From a checkpoint of a small transformer trained on Wikipedia: 11 layers.
Each number is 128 + 24 x the weight over its row's rms, rounded and kept within 0 to 255. Layers, rows and columns count from 0. Numbers have three digits each. The size before them is the row's rms in percent of the matrix's.

# down: layer 8 MLP down (transposed), 256x96, rms 0.213, rows 123-168, columns 0-95
# gate: layer 8 MLP gate, 256x96, rms 0.211, rows 124-169, columns 0-95
# up: layer 8 MLP up, 256x96, rms 0.219, rows 124-169, columns 0-95
down123 104:141116070129122130097147143128129117158123106101124089108096066134081138136141114109158102147128089106115152113163106080138162153134121096126118115136139150124114161158135137114117170132135117155116157114118144101113133116143155123094093093123124129121182140104161151117175083155151110093
gate124 101:168142118132078075101125122154121095110137157149110111098119123109151143093101091121127114148122146099106083117087109123139143111099186126093109136111157135126118090155128124140104158101145117108157151128123162118157144142084139144141099177127137171127137134129111183131127116167098126104
up124 101:120115193093157157140151145133087139119097137121099132106164122129125147138079137121137155120139140168139128150127098106147178160118110159098118157129119145145134135157142085128156130136172139125150130153149110136076097113100144116126130069092086121127138117108163116167171142120107122142
down124 099:124077120124144124137158142110106111104115123091097114148143094131104095139110158141153154096086121153123148098151153101122118142121162131139168124140136128183081130119098105109071131181137127088115159137150156148114146133104172114142151084140116123171095131118150124133107129103130159156
gate125 100:150169100111132123091146102117136113120162114167103116132119132131129158155152184141154146129147115139160092145102154129151138119096145106127150108119145094141118106119096124129080119123101077112128129102121115165135128133118130161127137127186110113074185108126132127161166063134110108128
up125 107:096081139161133108130157112091136112157106145153082105153102113099113118119084090159114102135099118133094120129110105131131154141091148141099133133101154135127128169128157124160116149099198116133144101146148159105102169106115096124151145141139147140103098097073138154131112141107114106132
down125 102:142123097114135164164117102103129140093127111165145064163098117113117123099138148146120096096129108103130099131180162125150104150105073125133128157118143100097133125162147094132101144152158125093175138160114103141164103135150124132082116169135089136106137135109129107139159123113127113104
gate126 090:155167096122149114130131100148105114090130120102094131133101102153174121100130110125119125125135096133136067131127155161139098163126138117153139140133115114119164169125104167140091155133142145162118134068100126141050098155155158117095123134110117125117118097108164108128120137143087126132
up126 093:108142088135132144105136172132125140095095127082145168102116150117125097123126120107109133140119122113129045140088133166109137125103114140161119158109133106118142125115115109092157140123138102139088129104113116141101135136084122160118138145155118163149147114139192143072133101140157088149
down126 098:105078174152083140126153129120151120172121152164149126154140160096139112133162143126110117129140130143119216094121065108158139139138139119141188121130127141149109125132136121113127169108144104149130113135147146117178154093122112095127105118103104121135131123156088149137123154113122132115
gate127 097:069114141104098123136079160085075160122103099122128128141123120106149106127185114155079142161108115169138143136116118119122119121120166130081144109122120119132150154168140124130117116154109095120130115090147129099155114157132129134133133141083105108130138086142124156097119095127116187110
up127 098:163117103150109106091135132137104130126111121106100175123160129158143126111115154142117144110165124093124145200120121167127110179142106104097159104128074106128134140122115140132137125152097145145083112147128130107125137153125097103125156140105189090165129138106107111093147126108152173120
down127 099:112073138138119154155135166124072130100134091150151121109119145129100122082161143139095122132138116130092112185135093130120143084134115111088141177147144167133156154143116125098112119156124132090148135079131128086106161110109135137142113141108119093112156132096125104153146133143150168118
gate128 098:081121142121133143135110113151125101118139124143128125132110106122159141112178143130138126155122072146089130156135107124119173134115132094110144167109183113142070135129157119116094141141116160138184158106130121126123088187122129145174099108103135108101141141109154118102155148102115170104
up128 100:139166142113127103147096127119141110113103110121151159143105122083151135128117091115109141129099111112105171122098147133130138107145135069161132162123115143108107149151146111148128136160083107103142160108115104167091152109143118130145112161143127150106101105171074167130142128200112154122
down128 098:102110151126154093138175121135158126094143172140120146111115155091152147103133142172114127133113114115118121152085103182100149160164139131108145179157143102129141125187135112103123150174153110164100113120145159102138140130119137144147139101132107153119136080094138135168160109119143125114
gate129 097:104076128113109101121148121152145111117121120142119147123164103129129079145179116188145113108113144155173159116093175122105106141098140127102090131133139116151129103117147093124113134099153124126141124122081110116121134133166131099188105195127119138107136144151181116124138117124117140142
up129 097:109126097107098092144127130105108112151146142158129153159138156132120126118136155148186095167120139109154100139101147143127175117106090093099180134150179154082087103127115104137142115145132152165064089130126105126129114103144129140131137151143108121159146161129132139144142125082143117139
down129 097:128108097130133112149087115133116124106152130100132155163083113103108097147118119127123150092135139136131143082160127121113124130148101111103135132080119105114123096145169117174120160127126136100148146103099079121149110081143130138159115125090131179091102136167100090099109146111084143164
gate130 104:111100108114149087140177108154151099131149116118086146124110117105105135112141121156102137122108107104131147148114166131124123110137163146170092119123106130141113145131121142140151114110169147137142107091115130127106181166129120104136178148117145119125080076103091120095154122156128190085
up130 102:104136140176122150155140136141097121121096123091144143142120120156117135105095109094130113130162137136109123091119084089106141172131118147118148143157121138127158139158168129151189089122088130108142181130139138090121126145088178111163133160102095116109141101167107123114136123100150112151
down130 102:137141195135144109113118148159110133125098153084114123122124105078143139149156118101124099153135113113123085161138124165100149152102125142142086088152135173144129148125135135098163135138133104129126072105115090116092142149102139155150129153136142140085171134118136097113075135129102155121
gate131 099:120089132104113127098117149139157116127130169151122170137148164136127184126081148157131117124130118092144143173146148122095151118132135098111112083116141141127151090113110057130125179184096110140154100127151150132139153119131118132103125123149129086136107136143177116149156126147155135145
up131 100:160087151178165138140112145080110107129158072124175119126119156111165099159116162112123126109147141090129108113135104129120138121076114141141132157095102105173085145130125150129146108131100134136178113111103126108125127163116145132162141118102126125129114148118160149064153136134138101131
down131 103:166112095115083120132145129157148093113160103109136119141144134145142141158092142109131132106118108128136069101119145098159114129129144109146096092104118135124165084162154112151125134182134096121143141137131103120132132184099141127135105155148120146146089143156147130161169094143151193120
gate132 098:122111114166126115162107144107107134114139110163149123131092157147106160159147107120145118116180139135122101141108119131138142154124150136083155104137188143158112106114140138119165092126143113108080159141098169097118067077175117135131085114118127131155134118130127115152126094098106106115
up132 100:193109153103120170142060143143130108111127109154143140106110117128117149123118119147112104098161166174115167182136113125128146104116113142178132112144164139084135105147112148152118122159137095162123124090140127134101134163126128113116165108110137146127096132134145118141141133063129150149
down132 096:131105127099174141158091132101152103120104130117155100170128137165127103128095134130126114125133143152130091104103114131148140135144149154135191137125145167153102137121142107146158119153155118158127125185088151100161110118106108159110077149134145177143095110114117122132128108090087099157
gate133 100:103098138144108151159167118120155092094144121099159161123121154133119121103124080104112152153118126151084110118158125119157113110099137128145081134129123094097103136155116135119153065120104101091140111093122145137123139123110154127133127199125128141161102137160136093151122186140159119132
up133 095:131095106102099090147127176130145171112124092085105137162177139117149113126102114124098112106142161120120146120116105139145106165129142128116162144114149119128144163116153165098175136124091127140110170132144116137140089106098078147150144139123160128130119138109138112185129111175162152155
down133 102:140165119133126080104117112119086141140106178164119122116102102177117140152136144124173122124118116148211116136124125128116154118140115113102216125132118090092123136131091062126127129117142124094149129171127141130092132109162100138128142118106141140117134131124132127134155127119115111121
gate134 102:125149123153159091120123137129123104149095083094084106120155164118153130110141138131099106108109127138162154157096122116156139135125150104108141151053145093110095112131140142108119113141122142184153110117121139138148141190104122089100131106115106178130122130088142152127124168133153131155
up134 101:133092149134109122061152123130164109126094100100108155126118150144172154115144172125149127132136152139109144119068131159161138118136131094098163122115138140138135141121130135152127111112073104122130108167116164100123098125165100120100125069111102119130112150114132115127166161100149172150
down134 104:127142130117120133122115094112099108119112147123120129142107081158160169101134159114076111102142184104129124101151142155127107093173118109161072166073138126132133157160137151160124149140096128126118138145129120171143146125163117130101125144130090126149105132097161147086135142099117095100
gate135 096:099124139118142168147127130106108165104130097132125149141132087106114113095093115141119093122113129149139119104126111119096117117147114082166141094114116155151093098111112135117166158105175141122170157125174144113104142137125168115167115163132133124151070102093097091141147077114121124148
up135 095:093134121119160106153139085109127137150143045117112134132131137126122086128113161141109119106089093168139092152110110123157123130116116147099124107147114097174144141154109116120118145109120169085109162099117175160134147093116182129141115142143162131118158114109138143142120089107121099145
down135 097:145154147120131146086114124165097149118124110120106089158133118102180104093124126143126148106116134142116186148146135151089135130105100090118104120106123108148102119159085148194101130117185127140180092164117123099110143138116161102110164137113125108128156113099139151143118099126134144124
gate136 108:116115113151111122129134134124140147138097141126125139103147141153142171141127154122138055142103128140134095100103152081104148070089158125156148120111158101106140177152069135089129132126103159096104146162113098113141151112124124146112143154119087109108115119096134116162101138166098134135
up136 109:136128145124134125120132138131157146136140111190109165109126162115108067114139134130166094129125129109170079159111143086073119138161093081102106143143154116136125112154157144126166139103120142120084169100139143105156106135114079173149114118135160102134149121135123117128118127149125133095
down136 113:101150153169119136152126141111140136078143102103144132143100104116125110081130128135132126099126160198167167140117116134120127117135124104143094156152153172138128095154152176125112144123102143125129156099164113181134155149148100173100114153101113081105133137111149146134114138101098111141
gate137 089:118103160180127101134108129098139107114143118134122154141144103169132151113143132148116116153130156137123124161149116120107088114107129140161139136106162135147106130104121130112184111104100108100115167051133136173134108127134144171143100114126187119127120100156120137108186103158117116165
up137 098:106155157166102118112121166136141158151139139131134183130100126112094145148132104130131103169181109165145140133132157133169180128160126166116154135134145108093135162157090117128163150161156121126103130168102112111141118127121098091112127161110174109157148128125135083137110130100115101136
down137 097:124146129124157137160138154098105118123114113108103118089168121126153104142135157071119088118105127118124089101145090116144116126068142147113125122118117118098144165124104173121081123112151132116108176081121111123093107112102119142117110147115095128117048140123153127129148086152139130134
gate138 100:136118115179081163121075135141157140088113173139119162150120156074142117102125133172115119154127187122113107148167130166108149125121102125160103138141111130126123106129164122120124107146160101123120101108147104132115112092090139147109144156172133127152104103112157136122143119179125150145
up138 102:120156141132063127116120127110160118148118100105102132122088141164088114144103150165121161131102144117112094143137141125108126150188106185131156150124127122105140092133108163140106156129105137119177097113146105154116105089134113129121134146157098145133142134162189160129096161142139120141
down138 102:107136160160150164121135107133111140189127109127133106130149139136106156145135123142155114152165119103167169166129108133095110119152140148153126130102137099103136101121138118086086173137133134127158135127168084159124162116146125128141127083134117081161120129089144130103140164191129114163
gate139 100:161145103144132151116137107109159119148114131143128157120164144151120128122168082109147158130117131102141131123146127121089092160179134148160167139112125108136115140135113095195121117118101115114144181133113132158121128174117120125186124089106105112138134159105153077096103090122133116162
up139 097:053116119121148130125147125087094097127134114139084140112175095133115152119142132156089125103177117142129127136108126136133138106148169106128130107147142111150108163117142123083150135147171144116094132124133125084154075118162081124116127158117149103101146120094157157106123132170144118103
down139 097:098142141126175110128123141133103103126147149162096153163123116199110173141102126123135149102158170146152126127112161109157149117123183140145163125106162095151160124116103134105141125146143154134114125148133122159114163151108149110135109157088094117177099144141137171133132145156103108103
gate140 106:110165138130165137107091127160109152129095113115103115091149114174135107102135116181095114099145159108136126113138158100109106174147128151122151129093094099109136122116119103107146134161132196102134095148112115126082113121108178106144131144114156159109156141152142123169136118151118155125
up140 102:125099130130111120134200139150116103140126143095115086081149113111079127122133132076114118126087135151145066143149115103193129098118096129138114129137120130140115101124149168088131107107092134157106142151133122155102130125117123154113144144165158130119099108151126136091107126119143146082
down140 100:098118149138169099149100154121187138081163118126151162140098099138100168120119124118111109128134114133147177118110120110102126152125157181109084120139144113115137116119186137114126131106090128114122116091115091102145141108116137144184118157095112157099138128122109119140153127080134130165
gate141 090:119115075106111182128118143128119096140158151112139167107118173105114164101121139143128150103141130122144143119144144139122164177147169148124068085126103098128108107140132115147130088089135095126145174118156111115130154127145121156136113150107128093083144140130105101110132180143159131105
up141 104:114125156155172170127143151127116178115148094069121130136114139094120122096125164137129136119155134161097099151112075162136158136119179129135140077126097136161079140155131144158125146134106132147124157134143119145101145105103128161121140138107122096085135135112140139172086127111155150135
down141 103:153160113111109097169151089134119144081148153134110139163164133158105178118104150128135151132114120133156137115181126113103136137152132125130068119128134173157134153145142151143138096142105134116103134156098135090123150163129144117165105153144123164106158145132114070159150107133166100130
gate142 093:116102107148123086094153128093153147132111102140096160082146151136116185109112131137094116130122136154129071116143103172153167059135129154195134137148158137120131148102133147125114099132144174118113120126131143136158118132149128121102114176131113138108122116123150120115165100109094124117
up142 102:112115172106148110119137153161127158127152101123149176142134110145095131176108131125140127121154142149120117100104065116118135137151158123119131097114105107096121172106148089087139129139097159129110137101121136118089109114111127111122150140102138133139160107083137102113061086158153148169
down142 100:137157146101107099118119133120124125093109079136115172140116084157124072172128121119154114115135141144086139151134128164109162143110104100128140132143080145133098153150118116103093134087128152163130118120151114122149091090083163128155109110143149106158065134145149102155112136141148119126
gate143 101:113106119115089085155150139145154147109151143118101150121092134116167176103078153146126094153140091139145157118104129125146116114125134129126121098108150167114113154119093121085082100141086108166102094133102124104111126089135145116088151138138116128065102128136126121141173116128098134124
up143 094:131149167114122140113116116141096162141120128171147093153157133138151099103148172136128118118178123141145101123105130107112083125155119161102119133126132148128145102134077109165129109151189140112130164153130117124090108168149112115151114104138057122139105160144121104158118109157105146093
down143 097:093162107146164119083174120101147121115128059094166107120133140101118122212155103140123108118134122112134137147110127111143081113156110110135137132112126084117134099128153142134139164146100132149121108180126125164102161140102143148149163106152127140110125155119130137151113112107128163128
gate144 101:169106127120128102118111108148152158118124154161122132105104119084154129117161112147134113127113130143076128102144118122121123126090098151145126154155103135146124122101195131173120144123161079144141087137126095145117159100140114063143108074126137176106132138107117149123115160149107144159
up144 093:115164175101154112163147140120128124126138156107105110151118134113096123093151139127119145099117102147119066118096163104193142115118164114084120119137124127102131136143118130114129122159136126127143137093104108161146141139135109144106150127146150100140121098146150121087078059121082091108
down144 100:115114121130144132125153160117117098103111102128132156109137137155162182126148143091086128112123128112118104150137190102109107138125120079134145103126119108134100123119195112134129145172132083122117126170142081110109102139125141116123155120135115143131166101128134154171109171169123134183
gate145 101:099122163163135122150159169126088137150088105119168120122137126104138112102147162102096160166156158156119134135106102130101155110094130106151152115114148186138084150141133123139107116174157144126098166108097154123140096147120130149127136118120131112142140140114119141136157173159091182137
up145 095:146104147094121149138121072134115139149124141143151132142148136142097140101092118131109127137129174118090138171146090092121140119162141166091066176137162129137131140131135134120148108145116112099152146117086099079114159077128137118128116103088173100086157134133111118127143139118148141151
down145 098:153102125123155158115111133121185159137119155159117143141158144147135097143102102121149159103193114158095139117130178131123153086144106113158107120091096124100134144099125110120154119149124126122147108110128128196152139126151076117155120125182124155118120133153148104172161138127124135117
gate146 111:164107076090140112121121122158133160125151170108133149118147156133160090126131134065117137111124167117110142121100134150111129104148161123162137126100101151174112080111133115145153116152107116082096147122091149102116137160091136099100120139137130107162100167152128122125142114084110100106
up146 106:138126129091157102118089113142180146124147174135119129137119107140118148091145117129120138130125145121131129168136124139160109107145134168121145142054152119158125148153109184146129168122120113131145145123105163159127120177099079154153111128118125128133132164154150112172167091105112170139
down146 102:119152127160146110133127059143150098149121154102115118091096131128130147127130117129140102121115140123113117123091118148159143150137078130158113158164138119161105100139133130101145123132129101129099099109131117103141106129103130087161127102161087131120164178140122129125127156088051078097
gate147 092:207091151100100121135153122116118095150119174171132118113116149127164157113132132130166108107136148177156154148140148084143107094157108118148146180145120107125130155135107108125122139158148128128110095123140121118098150107131102108177134106111146106101136097159121162110124151162116126100
up147 107:103122089134149085100112136125134111116138113141148147138176107118187123146167128147134118120139156182140175134149110144090160117115123132137166096125133111155095152160102115083093113143095107146155094137152110140131110099103120094108135129168148126142156135127163146159139146087090107117
down147 108:168120122123158118105125150130129092174122157148130150148117114132166130148085146130138128095132085105159087107144165093156102139102133159085061127130119129126137140132141121125122119138083125113125140101156173161146098114143120153130111077120191100131092088113111122126118127110142123148
gate148 098:112135137150091144150116138100200188109137128104152101151119115151178162132131133122073094109141110127097145107135136140105121157119118168111154151123098140104150095140080124113132125164128113109102115095124138097170109117107079134090093128101137143111099138119144134117129104143149121099
up148 100:132172078114132163149150064131132143150128144132162150105126137112123143100092132139105098131131148096145081105125098114138106129121142112103071123108160093177106100123126112146151113143130116126168101138102095168135112141095097146127139107120145087112120108168170129167119110098122134131
down148 105:132147123111111129118122123137113146146080126117156166164091178103115113123138148113115124139095140126121084140127164155143104062111114141137111153112158116159137147132129111078137117132095116130164145089141103142114152115111096125105079160163150119140106086116141109162075154114118150091
gate149 105:105125150119087137131154108153138147068075102103129136112115149156169148103130169143124120115118117135120140090131115123132128190138122125095097108095125106075129116135124157085121116171135096122127137138144141166148136067136086104106135131117133127117131149128131166147140154122067111107
up149 108:146123145118162132163121109127174158127081142140152122116144129155176152145124158141117104112144118102143110154088128089096121112148196123128091160131062108128133124123155150107144146143137113136135082110109113137145129115116121131126131151163114108097134089086155094158130146115081122093
down149 106:165129132154080114150118156161133159093109131120121122111143110129142147098122129119117120142129124154092143119153118144114157109101133151144106127128115113077106138136131133138139105077076090203183164194124142158116117144135138155139129093126152121133135124163115147140155114091167131136
gate150 091:122088137131118102138084142140148112115135172159083130140136138101154142140142113146134079129124149127154111112168095132135121144113097108130093113117128144156089161110089133135100146132185117136131131104109157164143194110151113140142121129180141116117121172152128093078164134151111127102
up150 100:140149182119127128132105082141112098119160144155130136112123141143186107132119119153096120118153142087131161153162127134144121102159088092177126123148153129151172155170095102176131146097139159129146157134142154142129141104176112146144129091155099154128127102142098107124139108114160146125
down150 107:130147125168171135137114149157071096128175090157142085151132108130118103118138118113117172098133093120134140117145149151111143120136132139166115099168130112131170152124160160148130082122116125090116158147158141119135111139110100132154125133120139128123095112136169170147105123115121195174
gate151 099:128123115128143126118155131120090123113126077124152143124144098133091097133113127129137095036121142151145101107126139110146120135138148115098111115133107101149173119102115123080126118161144102116135149094147162072164156093142123125132172110166116136109089158163081144119121121143143127140
up151 101:082141120143142069123145113126114155146091140151135109139136133129141202134150132116127123159115166142110155102127139142129142150157112139081146111134125164146136152142089140118145176105134104125112100146118138156090173098126097132096139132110136121118053113137139146152096097105110096149
down151 106:122143142089101194129139142110126142119162180148127164181134125053115137097151171158125119107147133153151150114096123135164117139120109128175175146120123149127142158121133170114099082121106143117130152120128087145135081116145125130125116125137096141140160108158127144120110141117134152119
gate152 097:121113121138084103177167129159128131134142172151151125166148093131176131151094103134161122116096082151139158150128151097133094114134145102153156155106118105154144093140097124105090117104127115132130175107131143122116118135089116183122130126118111132167147103117149160137097119101084140146
up152 094:142142152130138134152116094108151121141087119119055162181125117122138166136116143098092119181134123095143055113117166097162117140137123141162160150130109124133127166122111110123121114113102120108109093094152141138114104116159137120121134150158111163137151119115147087164139138133120137167
down152 099:138121084117104149125146129161104134130211146109123104138116087101112141098135133185144161142148129150139107107096127124118123108117131131114134097130126119155113149151103120057085124125117117111155162123125143146152152137151142153108147089123103142109108172137164112127121125115120122202
gate153 102:089145159136143137167107152143143129143132112136144077123150141148114134119152163128108147125133127152151101149084126146105139095164111107135134130123138084093121090097115144156133114136101127163114119112080154147145189118150172142157121109133132092114139083083186124168090125132129122143
up153 099:118124117131101139110177124152164150092121131113132145125103066165193128171133106128162171106107141134135136108127118148103136141117128125117104140131166131145130127093080182081147126106131106150118121169132148159141109113137149134103149140169152167121106156129122136121139105151090135169
down153 099:174146104148149134162132129155131164165166143134158168123172133125129147087108118155107107138126135115110150108114127118178102108116139099089197119127166113133152134118141093116147173127096135129149136102128148088145112147124136141152169176086079124107119139144117158132139128116119138106
gate154 095:162100107110136122079129094156174165098096131138107116123195130107156063149141105093128087134112140103148111163157123134150159172131117168101110153129123098131102108187122139109119136134140143123138146134114120130137135135123136139095136135128147153129121111138117159142136174171112093145
up154 105:150136105143091175137125161135117128155133110170137162121140125125141141147103103146155140095123104111121204158101154119095112150108121102093169091152138131097114129104139109130162134144125115117165137134150153121104112141152069115091133160117115112104143113162094119118086137077157131129
down154 104:172136102169123123158128132137114131122107110158125145109150120148155144113108126096168158137143147132156172102152126171151120120087089126104128127104108096075157117127109120121137119135149084124113137109087142119110137118104115157121156141125099101101120138144085106125061127052139116141
gate155 105:155132100112121119128135111074114112120125185129116137129132130109128163116140132110088145151082131142149154141128123122121119117068179116120146125087131099108126132111113131146115100164144116144100113167109063156108137147105099081112181179115103102102113108136103138139117123135124170107
up155 102:161129126112112118147139151115126139160119100144075146170122133134131187105106136152096149094130172178120141129113106137203139147145160090117146096124079143145144155133078134135155128138106121131149098143142089125160126114129150107118132125125131139145137111122115129170081093149110105153
down155 102:146112179113074096144116143157134127184110136126107135163129121107123112143112143098147136124161118111137152122165186154129118119135145138158144201141137133115087141140117140150110104128150108148099156128142136112149156112092131087162125128165115088097121141145110101097094142116128117080
gate156 101:152055141124086113123116126132174140154142144144139124162172109123131136108129147099146132145121141135120098118113139140120115104138078131182108104134109145113125143128129138159138115109162117115157118128081166176167158158109063121145125134129134147155100094152082137134126121120115174099
up156 096:129165130169124145094158129103109165128134161115150175125110126133121134094098145127152137149098157160113137098122139098102148084097153141155123126170109140085112123105134134134120106080164122095117120147083086135112126122124083122174159129120116136137088162121094154105101122177143140138
down156 102:130136152172148129139126123118131164182163099123065089125148156085112122111152135110149103112082139108096103089133095139136115165133118106134098116147165094097150123134118126129068116103110123132105126138140112131089146104135122145148184113145109097111149133123137115129115123155149176160
gate157 109:114110126096160112124137137111094118095141113174103140094130115180165081113110136127129155093136127142138087123151152151113146136088154157173168105097165125119172172105092156092098111095153128109129142149115112122135113113137126144118158110145160117159135128132107142176121131152091146116
up157 103:107150083149108129138129118162142096123108146162098200109126132120113130177101142109144136095073167142147141147167148105136129117121095113113112169131115127135125149088125141160122144108134134135123141102154140162099101161083127132135122126130146090148131140127162152148106105156105175078
down157 100:086152143103148144141154100135121124111147113142123135143132138165149167130132138118117135095138174124084182131110151148130145130121154098128053121126105140144109150103119097130155169168134204147121151117115133100159158131116077115141150115116128137119129133137128128140170118171160153153
gate158 100:107117114161149146109134114116143109101115116122122104117170119172104103090127119095145135114139117157088100126164095119133107177141145136089082144113111118149180096128186143150154137122142137144171161130095116157101118137141097138127103126179100139148139142113122164095080154128130111112
up158 098:165134097115103131084166126123155128136168114102142149132144112062112101145143108162106128102069112111129128141168121132104102126135138159121146115114088102163133154141164182156153180111156135154094124133130119119098119184186124122118126127113121126130123154119152127097120118125111126128
down158 092:096105101106208108138109146113131149151142155118093129112122153121147118137150121105111156130129117144111092142090115110175108129154140128151069119108109118117136155121102123130124126160133120171119103168173122119129151083170131154103143140160134126093117120128066128110142143176117138156
gate159 097:107140100113101172161106144123132177142123102122100126091164108134098150139148158141125145119129152131135161082156086101157175140096143154163150125147132090127137151127083119126132123158136143158185107120099117100124137120156112117128103148101183095109114133098165148153126154108111138135
up159 094:158119115145167149082140102140105114155134145139102169118141079151127101103142135132114159104117117168095143096130144123152113118175146107101160139131159162139131111138093155105123169146112153075123146176116134121136147098122132149122128109084159112096115152123103148118089157129140164082
down159 103:117148113135099113106094153162142111162141103158168120081108141115109123157148161146141132145135101131132167140096143094144117140123146151085150119143138109183131113124108165091088147117119082091122176112089125129088071108106091157126098121096133143104135155114111135139131105120122149132
gate160 097:140089113158098144131120162138129154116117170090167127116120133146188110133139121169095116131128103115098139141146115102112143103109132135114121151154115150091130137107102076187125182161140130100142154152128132129157113141172123143150111123137086110116137145103101170092098157160102125131
up160 093:123087125086119127100124126128172148141148106147129135123093177188066085119113111156135165131102145126104139146154144085104062114145157130175099143117109161139147129129127157131118143145157123133125132116121117136119140115140120156165146165104102121091119173111145112102132117145100144124
down160 094:152173117109169129104129161127133133109116146109123184101108127110109139160124137131092145128178112148115124146153121093110139207166093185116081115149135103117155145159130111088171120120137125132129111118093120134117151135105108090117135132131132130148101118139101115160165127164108116106
gate161 109:111159137116135148152128133150098144117121137089067133069141139109064125124140171115128115090105125156128153111139147139146114104105119156151150142147108108171154121114095114090137105117163158127127138113126173130100137130110131100100119140106123088109090071165117143101109129126129164098
up161 110:147141122136104121128147155188167163150142089131167090094151145132140130159131141124118150112091120106144144112166134174102107143139101157134145145114128138145146128112115187101102128113115160127122156078092130117145122137160153119093135094165136152115153103094140113118140101094166156160
down161 107:095121126147129155113135146102122134136110123160116091140115127069169129144125140108165108096160174169130089126150107128122151158142111113139122112124137120148157138137115164089125143131079110114096093140134169118108169126126133110094125072125108200136147131150164113101129107109135089128
gate162 097:106124176122161111101147147138147135104150111138124114131115125096103059120156122137129120149075149092133094122111144120106132104090140159122131110143126107131129153107125086117147088139092108109149116123102096131132092111156140147101097118121115149142115152136086114056132114148081104172
up162 102:120119136154144116129110068136139109089128133117172134080116121143119135123131073086157135125131141151088103149143114134138123125148130078112097121131145129146066151134141143118107151149151165133104136141132169115135123130076142097176106162150100148123145123097123159129067141098159128122
down162 103:086165085142095134144168146120140092184091120122117126116141139091142149132160119087138079134119102122085125146130126144117130104089101144103181164141146131137120105114126098146130150126159143126111152143153099168086160175120098175111112118117128121143141109140122160144134158149117124147
gate163 099:088141149104100144092128106161134143171118138147086154129156164140110145096129118111078123135119112115125116078135161143112180113155115108145114122123138141158117148084135115163165128160114143108124103106125173160164104161130146162145132095125139164126126110109122177132167136148120169104
up163 096:149133120152146156148147138095136133157134158115134117149151119153143165104146116153133161105132092131176103113140086135160104158129139174129125120121117118137090097148136125122122142118142127138083128115156128109088133142165097099105085160074100169185098127163131106095126084137116111148
down163 099:114150132145112118127118119122088144155127120089175145086104137163097147125138126143157100172125160112138071141073147101146135143099194132115123141156119118141140120122119115115124118158144142119127139121117118102151140123127134117159193168175147124147147117119137152119081172090155105131
gate164 103:143139168129127110106114100099112076186127132087097153106150144108112131157129105153095113145118105127122106122139127117104132127105117060142132128135130145123141119106125133134157154122116082041140132082128116124142140155165117123111140129071090124129102107099151127120149138134154154099
up164 108:138085132147123109115121112121129112123071152131140132117163178139163153133105120131116140173111114130085127104094172111089135165110117069164118093134139137172158114127117122146123115114112107125130114119111171170141181130144091123125164130154144124158106083143131148145152108111105099147
down164 107:145122085123111161144132122104138125136079138141136147127114154124164192138120140107119134161122141155106160119118130133107103126134154131117150160128095120163132121160178146142135133148120082111147139093151121128128190140151095131117095151116166124106148187100134145153115159155136100067
gate165 093:092102093117148085143139108133138116110112106183131110124139169134137068132138156148153094095138112131113099113167148117112109123140114129164102108110109097106101124139190157148113167156151167125164153095115164116139140149140120152148132140137150164106094146161148125127168136122111148102
up165 100:186118148124144114137086160119138129140141116134088095117148133113128151101112109120113208141135103085129118106106113113090130130106105157131180176131122139132139111135145109128119153185117166125117071150145154134136149100136130092091118104133142149150125129123143112108134087135108177131
down165 094:136099137142101120111134130125104111098141114097122133143135086111126130159143095108109129095115174134160124150131151135114151107172167179118159174133127136165129135143142131094111126126133102121107132125205090167109151140154123119121191138134082131166157137143089110124112102163130141145
gate166 101:151107143118091125161125128111131091104116172101147152145146114137166154168099171126145132103145123106141120113165141135143168133151104108166124122057141133146131130087120105172119113079113082127157130126086158140123107144101133136116110160143123122116131103164119115163168095099109116114
up166 107:091087093111150159110108140173133092124137140152123130157117153114115122133178097101090108089144103109112109139110120127105113063124153110147122133165065140095141137173156126149119103132101155099143125092120153134138174100104139100159134124150156121106138128138112162118099134127153116125
down166 108:201127120097123084153135128157105075115127153134138113205174125112160130105123125145126107144092111121105099130136128121109107105133137105161162132103089146094092123092144138139127144119068139122144139137111128132131094121153121150136123151127092118094103114108124143137084151106150127149
gate167 101:161133155163116126108094141136163114091161115137092122137105104083148096126103134146132133144083160140096132124092152098126134130110137103102132140101198151115097123156130146157145154188113118131162169091158113113126117118117147142158147100116119125169170160129120108121121120101154148122
up167 092:081154160116120113117167167131123117144137126140149120131144140152150163153072120142109127145095124113087159104093092138133145099160152126094139148171125088116158108122161122124105148136148108124122141087137181113134124090153150146118144117151154149131112157133124093093159101161097081115
down167 094:113119071115149099121161094105113153091128138130133137133146124147117145141136113120132172132115112127149125126108133138148124115142138149115167167155096144137147108141076099115125141159177184125136119147148114125130151119152085146085126186134152149100091112118113194084110101105138121147
gate168 099:137101110106096136128159124094160178111097121133163136111106125158138130112100131125159086135129130139148152137157115135061119114176142122146140116130085141117149111111121099135118151147111161116146122138118115064115094133124090129138126091125149077162083100159097154136130120127160165153
up168 104:141130159152126127129102139151155088132144118108097106127083110107116127156137118151116113121176121111125147128176089117146143123128083093134164135092146138110103132142112135109085091095140117104174092119133125092085070114097118087122106133155165152156115163145104107143137147141093129112
down168 101:145138128105162144154079113154120133106121128161176138091111134128117114146111165123133173170124110148076137123113161124104122115194100132086131116140132133120111124122114128084139154150091105129112124147130135121109119171137110138127095133124089081138086131171121161143155158117096154089
gate169 110:116108141109132149087186150105092116105082144085148116120088146155140113127126120115162081123166139158159097123124135115098107100157108119125171167101118094128139146101113138132133141133125101104123111099147081125146133120144094154088112139106131112111137123099133130165168141121193118140
up169 109:147136070151165102133156124097137100106053159133144151122142112118107137133167139141091114123134123113157145119130120156148098168111148124140144144137155127134120158081137088138114110134118111145115101131136150148076182158144150145098129134112133148107089125130129146140143122095094138191